config = dict(
    d_model=448,
    head_dim=64,
    d_mlp=2240,
    vocab_size=3709,
    activation='gelu',
    norm_place='pre',
    attn_scale=0.125,
    bias='all',
    tie_embeddings=True,
    parallel_block=True,
    init='normal',
    init_std_qkv=0.012,
    decay_fraction=0.617,
    decay_shape='linear',
)
Each number is 500 + 40 x the weight over its row's rms, rounded and kept within 0 to 999. Layers, rows and columns count from 0. Numbers have three digits each. The size before them is the row's rms in percent of the matrix's.

# down: layer 8 MLP down (transposed), 2240x448, rms 0.0212, rows 458-510, columns 56-111
# up: layer 8 MLP up, 2240x448, rms 0.0166, rows 459-510, columns 56-111
down458 092:480508494531429513441580473468534431465429520515530493423490492412460526510447513527577464569543450498557511458575506545501519434504512483486484547506471436520512453427
up459 103:518564496503497468494550461449486436446506483504543538524493541481488471471532497455480531494507550433502457498476525535473515552434528587520426565413542463455454585432
down459 096:533503525506529466494477459597442576509481583486480458476489486508461489534529473573540561539563505503494558458524538492511531566500539446488499549498487530516510471463
up460 106:492540451506471518543505561502508469512540427491530544497500548465466528494551560503419344468422491503524598517496536498541515469523497564496508547547476535456470540488
down460 117:524489474546534518524494519454485586494514529460476519474445453480577518442518550498469506520508542463543451576557463527477501558500421496500488506585499426500506464451
up461 104:511513505448545549507449474517483421465443505514473521476413429481419480447504545516462514456559544472465497515480535563432519413523512496586475558556527489528489522495
down461 099:560498514482506462602583474510535490519481535456518426538620500526471526538523458485512486455562533489469459514537511475513542585517475463458484495470485503456466487498
up462 095:431488429461468487562481533527478467429546489499597476495465495479478507534507503558463441450568548505510519461516425541484494490599450479540476528471551501532466547538
down462 096:514503443525560440507485473433550492510454449525435583529567406510483471541521517488476541534446460472499519552403445422500557535493530485515515458515470458510474484458
up463 105:522454465502497488529506541503510454505536480513468509498452555554492506481482514493527403514494480486465505513456511505528491475501453545507534468485536552480503482467
down463 095:551485459554526525510545503527506515585518507494471463520531522532432498512500495541520512509523534452519470470563515469512498508509442520478486505529540548459564429615
up464 100:502474445523444577546485470511478481420546451525510504471518478526505559474509478571522566478518420458460508535441500491454515511522470542566526535474506583511479480400
down464 104:392475557577557496506472500382505530502571489528453436428435539462473515539519522529392464578547552530515517589491531467497470493476526554531484444473511517421493501513
up465 098:442456535466493473487540406500484505529503491472503515496468569481537468496447458502546555544524493518480500542498514442451511548451547481550496508506549475454487513469
down465 099:529535498501478538460504543496498490504566581522462490556490489576553526501451475537551442475397534523507539558489534493521548476550478529511505511476460423568508483508
up466 106:476448473466481571518505510455451499418493553504529501484502508537476454481487427489422484538492434487501530549482477537468523538562486476558525530440506506491531557466
down466 100:563538513605538460501516419494441536528502482511497510539500475463494512551528513544546562465490520453455599430534505540563507497421490493513491487526505528547464465466
up467 096:514541457496498476483476569521524429518469547468524481589470460494483505518624490512484388544497525493483431466492527532470485403468528485559517516482467513437485442548
down467 101:478526487488522453530522512475495557476549518485442484489568587527509557467521485475451565465493502561555518484584511543497554482530470489421502579445508460551512530437
up468 099:468505570520504536528547468480528515511480421509462465501535515532510497496449545556504549534535451545455571506489542473479469507498524460520521443535532449535488425520
down468 102:490496500474532460481497474566478435546483535508517447528491499497511460382533505487534459500429494545522434585516496462546434467516480464534500505432470578510456564532
up469 094:499450469530452543443585433523536499500530506460477548486521465481460464535482575486471485524491470493478439474482481369449496559509498495495536563466497498549490518455
down469 086:484610551458501488532438474503542527494454504512531443489453459455555562528513465470508481523412602477519510520523507560533555498476527489568537468536521523416474497476
up470 096:505483496491525508494490504517564519521412546545505477495461461453547483513508550460509406519487446508450521509471384554468495541511395481517505508551519500405494502409
down470 095:461522492510467510506480495516462543498500399487439524534530540483486520486449527508498508464497550513561541491519546447558530502542568468488486496499514481542478477553
up471 098:484462509450494573518572505454487506538455506470506567540506463524498568474460515595533527556582491517471439484474497489539479569571418523537488532476458490449510457385
down471 097:546507455584496487480428522471515491520488518564508457469515532495499443546576492487452458549399496473533466516494493497436461516421534432527482464549499485516475535562
up472 106:470504524458501537527450463486521407547478539534539505531481511453545502447459438449532540454417467469458541561482457530513525452441484538488514510469558538497499472517
down472 107:556524558495477479547483531432502491466514441579469481498576526493525492496522546504496527546578517455513473468545512528570535521528544479509519521539523502481553548472
up473 103:530487588458542533539522452524505530506531448559503546490540534429579530514504447542501521499482540481501477515472527470558503459461476460584537497494554459468458561482
down473 096:439425501445460510469502466467500526539511455495603525491451538558490516519452510480433430511586464479468509445477482468537510538544418494516424494534488498518489551456
up474 095:543528560474468536462430539494437510498540504527593544436482498513404446473538435582456453516506513484448550527458560510491471424513549574437473496493497568532505470461
down474 095:503484527578515529521516408489534463530518524445510518496496485456510484543469510455500501493483505561586467499542496522446542473460484510533466503511529456451491555497
up475 094:488511528453499470420548569522549450523605476506500505476524451483534463503467512601390550443462557493495537476486437469501487498524482492534504527443513466486507506515
down475 091:474482509490485538458525478482446513440459463464518507535526514459480470508459573459561505482508426465525494563500563450499515514506534465546512479510529524548477540510
up476 100:538489502522518579473520555477572453485541471551550520560482529513471489499548525557539487554504515473448547443499533468447575499571481538521460485523507535403521515550
down476 099:517500424459508483538496495526417517439538571538545500489493471515461527459536492416389575516524464472497489459477494483496504506447574495436528546483537533437474463542
up477 093:434501510505459482484520457502557418524539504504500477468441494552541472468449507504502490463534497465519482520501444516465523511472492517606486441443525487466465563378
down477 099:476483517521556450489459557491512555493492505547446541512533514477507493501429523492449504487423466503456484562498493485450499584517462490385533553450501510497562498516
up478 102:493490484529533533423463524520497501450523518508493488485429526439521482480542557525401471506532559476522528550512497441488487461559587554551538466490525529528476512552
down478 105:479621442500460512544451542437442573455519496524501582536477444541417459538509492492443470498490486524560532517562525549505547469492478515506541557503473489456505505518
up479 098:501484551502475488437510551496463486499511493517510526423518452512523432521412430517524533565539450523417571484496484524478523538497536516444485475520523494501531522447
down479 094:452479482520519528525502549515527508520398548492448485603588557517544529484497548538543456526493513523500455514511461492506461447473536501489508524512551449517481460539
up480 098:497494492510484450490478515476437486449480537528503525489479489447492487508525554548423509593520510457476527484498581445443512529493477502474484497557477510494494451551
down480 097:502564401521403468516490504496539459540494470506489584527546468541471444447545488440580459465465500476503502503548412526542542504471457547474528537484552496498556490489
up481 101:476483491546541460543537537462522529469537462489524538440459503441541478459478523544487440509526456469568531546485480466470519539562469434524469501572497470487444539557
down481 100:521530474517482540437425556527509479478518516505474508533469493458512476498518536476461462526538525512392510482662481456532509504476476538486528489472520554506436442504
up482 102:536523521435573612505473522454524480496494468533506479475544527446491520448529470522451433441472524488441545510520478518499468514498407550513504462528557465472483492502
down482 093:539478498549480455506433475534544524459540477503517495504503597500585498507431475483524511523583508423523438491539506484502563483512448469484492468489437473499565461580
up483 099:512591464477523504511512482514503417532507454550543454483522477447551457509427456586545546523487468468493455510479480505477523504460499487516513500541465455435543546487
down483 099:491445425493429517503520452510506487452529459571508534544497544463499550459508469497465454480490445533548518497526482503511448446540485563497552467417533547507447521492
up484 106:542458537506509509535533464553464493504533515478501495507478577474491489444512462458527497466461504505493599508462600491514449457476477490528515511510530471470490454511
down484 109:523462479525488477510514494548448520443527488447495534438559425534494459477518565521505522502490490525509539473532541442481471503541486610482488451434414525478492487490
up485 106:531552503478457523502511477460504447495476547540567504477459511489534450403494454442471518495538462454457519557538443454513503452455513486475524528486497629525525506565
down485 114:481529564494444486525509546539472485452479499626489514497468474479498517524514502437557533480523496505462525564498495519486459524484496485463484451490470492546538442411
up486 106:515519488465496457439442584504551426520511430464466449522397509469516477476480562506495555466466476466538563514500461527527474484453534573551500501490556500541530552536
down486 114:515502553522469483478517472438524545550522481597469491506545539510470494588451492492490458556538526530500418517508529519545543507487495463456495508479536489565609458498
up487 098:561477492523438541546500516506526445496467480473512516499513469478506543489562442459499448494555441431502486612456510506455507497511525556505515518431513493447503522456
down487 095:426470537508526494496432465492475509516486543481503474452459442552456568420517563503469531519535519503454508439468482471501462537535581438508511493550505469569522545476
up488 105:482540545547501591486507574517463458480571553490419594519475505514487453433545474511494519532501434452563494535457581528524497508507499530503485464489497475500508489528
down488 107:471581571496495414419482562521476523478531513491537502456542536466520449505456451472464455473474491580485581453492483545569476489428544452472498457462537505520531449491
up489 108:443518477496488497576508470508508467516485541546476537502431464425499483489517470448515565506467474454479502520496546446496541445518488531542402488476480471473450481521
down489 112:581515557526519523541437504526541486553525483556579515485478499486508502508437497565477389560530486507512529480558477525485534584486425434511474451552412535488501494516
up490 103:482449502471513534480489506544505417494543486505558520428515566513487445433493510524457497441451399566494495539473481505527484465516501467535593491473500549401539540421
down490 094:552487550465441513531465496526526505499509505516474564585498582472495474461480499588533514547577452520540523517538520436503539489538516442497464531453501522458351448506
up491 098:514494500457501496564461500565501475498497538490541537524419557470586530454496465552499489535502443506482557526532416533512516477516524453498534535537523573414496481532
down491 101:509483547464516506442531498518513505513586501461482525432510493433446439530485552470456518457481546489448456451486491447530477563584457462506464539468554425503433428505
up492 105:446534476465451559530505539529526490451506473503483522418497458451492552396516466528525468441508514448490477476499510500536571485491565621496468498516500526548504551539
down492 108:541460524463540552478541487511507474552482466511554438461529526554480559509512504531493440485515469499491485530539490514533478492469403455447453521464445576501496496579
up493 088:520539546474513497441464533550461479459476550492483506450518514490553491515465477494464470542494485512548499449492479483457491505471477509540448474520462405468506530454
down493 086:472526498483484518550530501427561523525551516497488504563449487439488525502534541478513473413536513592511478618454509451519548529455560467492525528532535534469495475503
up494 098:471517559573436502515471504515513524448561503545493541549513547501518509515469489527560487478487524529482505567541487440534528485507475516512513532443518468508529464521
down494 102:532529496485472440508496510531468446491439529430505469469513495482474499390524532438502599539483524481559447528459538545479504487543504521497540425519435499468477522578
up495 101:470463504488460486512450472480457513372545481549518556489517411481477381508515512552468527473489455491499515419511496509585522615530500522534523570436491433529486471496
down495 109:488524452500451501444466445471483556452525512488484507529513595456443472499578419514478477454565477501545537498496512524469537534534588511576445458538532518492527512489
up496 092:476550493500484441567465478500566566494485456553498506491504480520501493487553505499499465567494480529476573542481478503444509461573454492483503496598527459569445463513
down496 095:472464520463563535444598566490516407528534443506458527478476528485512514562444437546500535487562466510504473563524487482481509539475582500482479505450479518393568465500
up497 101:501545533460495472520520467499537490451492507630480495488452534488581518479521503426580471489512522480497539462516522421453516447465546475559579609476523535429521473497
down497 105:525499468448545498504488565490484457479497552537462492524502529499544504545500495521559580493482415486499517486493470621569555429482483517431494524528545546646474480536
up498 096:476485495544503578551470462423567511447555546527476520521460487467436568495498577541432474514489524533491568447461462514448482497582473554470531504600552495510452499472
down498 090:497525519476474498474481491558488419519491494459503497492532490499569470448505456480530536516528446476506449478510496496557529487482441421487498511452495495466521467508
up499 090:477492474496465545494501543518516500520493441602444559426520509513560524591502470441495526481525469456427445496542494528508472473553430462494408469464508555540461497389
down499 095:471485557513505457510436504546446488499484564506526434532481463524530528504462562497532550513491512512524528493434589466479490513468510504462508531516514544512507462543
up500 096:575459510532477488474501520354560474572530515498531514455574552489496384451417520420570472460466513503453503514518531480484472506462472526510490469484531487476467538449
down500 088:400566464467567514547464525572435491408484435528504556511499456492454495477500558520471579476472466445592539507436452478507495508504478446504524533479534515518495412533
up501 104:510516573419482470595518472523467545500488489436488530468446550524487522436477515437558514532529422439534563520508490498504491503518472551449525537522518464437508542464
down501 105:464530494549436460499522501534461487533464396510515498506569547424462535497510534566451579542542523489563548481541570549532511526491508499534461495480530399479537559518
up502 095:476538443447476522499546487470570450447571489502519477413516463488513468447533565532452481568542492539417516417467501520460469431462531558521514511527457495523457460447
down502 095:509420469510449474529488506498450528522507516410482489490470533465504517557465440526506503587461584491550471580496508517513505466508486460575493555558582547464523502440
up503 094:484488510527529492535517446463537547570489472530520513534501470415472454513495445501477509467456426497526418550446477595487488448506477511549430535483503528437447491517
down503 088:511440514415520530445556543536457448419538487541514412471450478556548475435434500446462473499590532478477530536518513494565495486517503468507586482499483497575496510436
up504 103:476554536519471503469487456527520530544479505482507468461476477495513497462486471532443464448476480487530485508449509442502512498508438597529450480555485562483511594511
down504 102:449478516500505495512477426492509591540437459423502434492484470470508477485454476487499528446502503508557452553476422473529538472501495447491468470478539488465479556496
up505 095:435485507551481482478580519482499488535540525497484491459440525511539433460563515507444504514465493478412544480521479494567524416552442458534475438513511567456500502463
down505 093:506481450561549550521444544551495435495533521471447520539511495517575455479531479427537445509466516483533427495461537553439472534415522563440482563539426433552447471482
up506 104:507460500537494552479490509498506513496581554521481494494434455458494485514453486515553452535536500431442508522438573428412536427563534522508512478514549483468534545498
down506 099:515522539503434524467531518571525468539453569495568496558576502509494514504462532564495482549535455517506449481596489523471538550506492524541526501585521457512519449466
up507 092:438466489402514526463505477454533425503553495494432510478476567504595497452556520462569479542459564476426439556481524578503540459456513522548487549482528462497488550503
down507 087:511515461522461482525443488513483521520478510509507499507548511513468509506495488507472524457548458546542575395492469439518466559465528460405534499471498528472490465471
up508 107:460526529527503491511478428527497495513516532546495574523553475500463457583522435470503458497510503478486425476396517461478477432481541532498446493504511552528494496406
down508 102:577493539537425534517424416481424510416541536506449457438504504486419509499542468475522552520489468460528501603559540542532561523537503448533460555512538514540499543461
up509 094:518513509483530531509510515481526539544528471525475483462547501553517461496458457520502514532522484512461517506471525428404490517504488444523560436557531563521521514508
down509 091:551453454559476536528496528445475508503501499494476514474538527451485538521453512571468530504499477500540392464561520515557467506503492435463468532539514512479502503490
up510 094:552481531513494484504486594467503462446386562493539556493486559464537517539477501492528489529553503494489462574511509477507509507539486496481493539519540562499472507499
down510 092:470507457506455522512479450528487516513501547455446557547547451545453552497546514493490513453483480508492609497473472543509504487533508509472470532511520492581503564503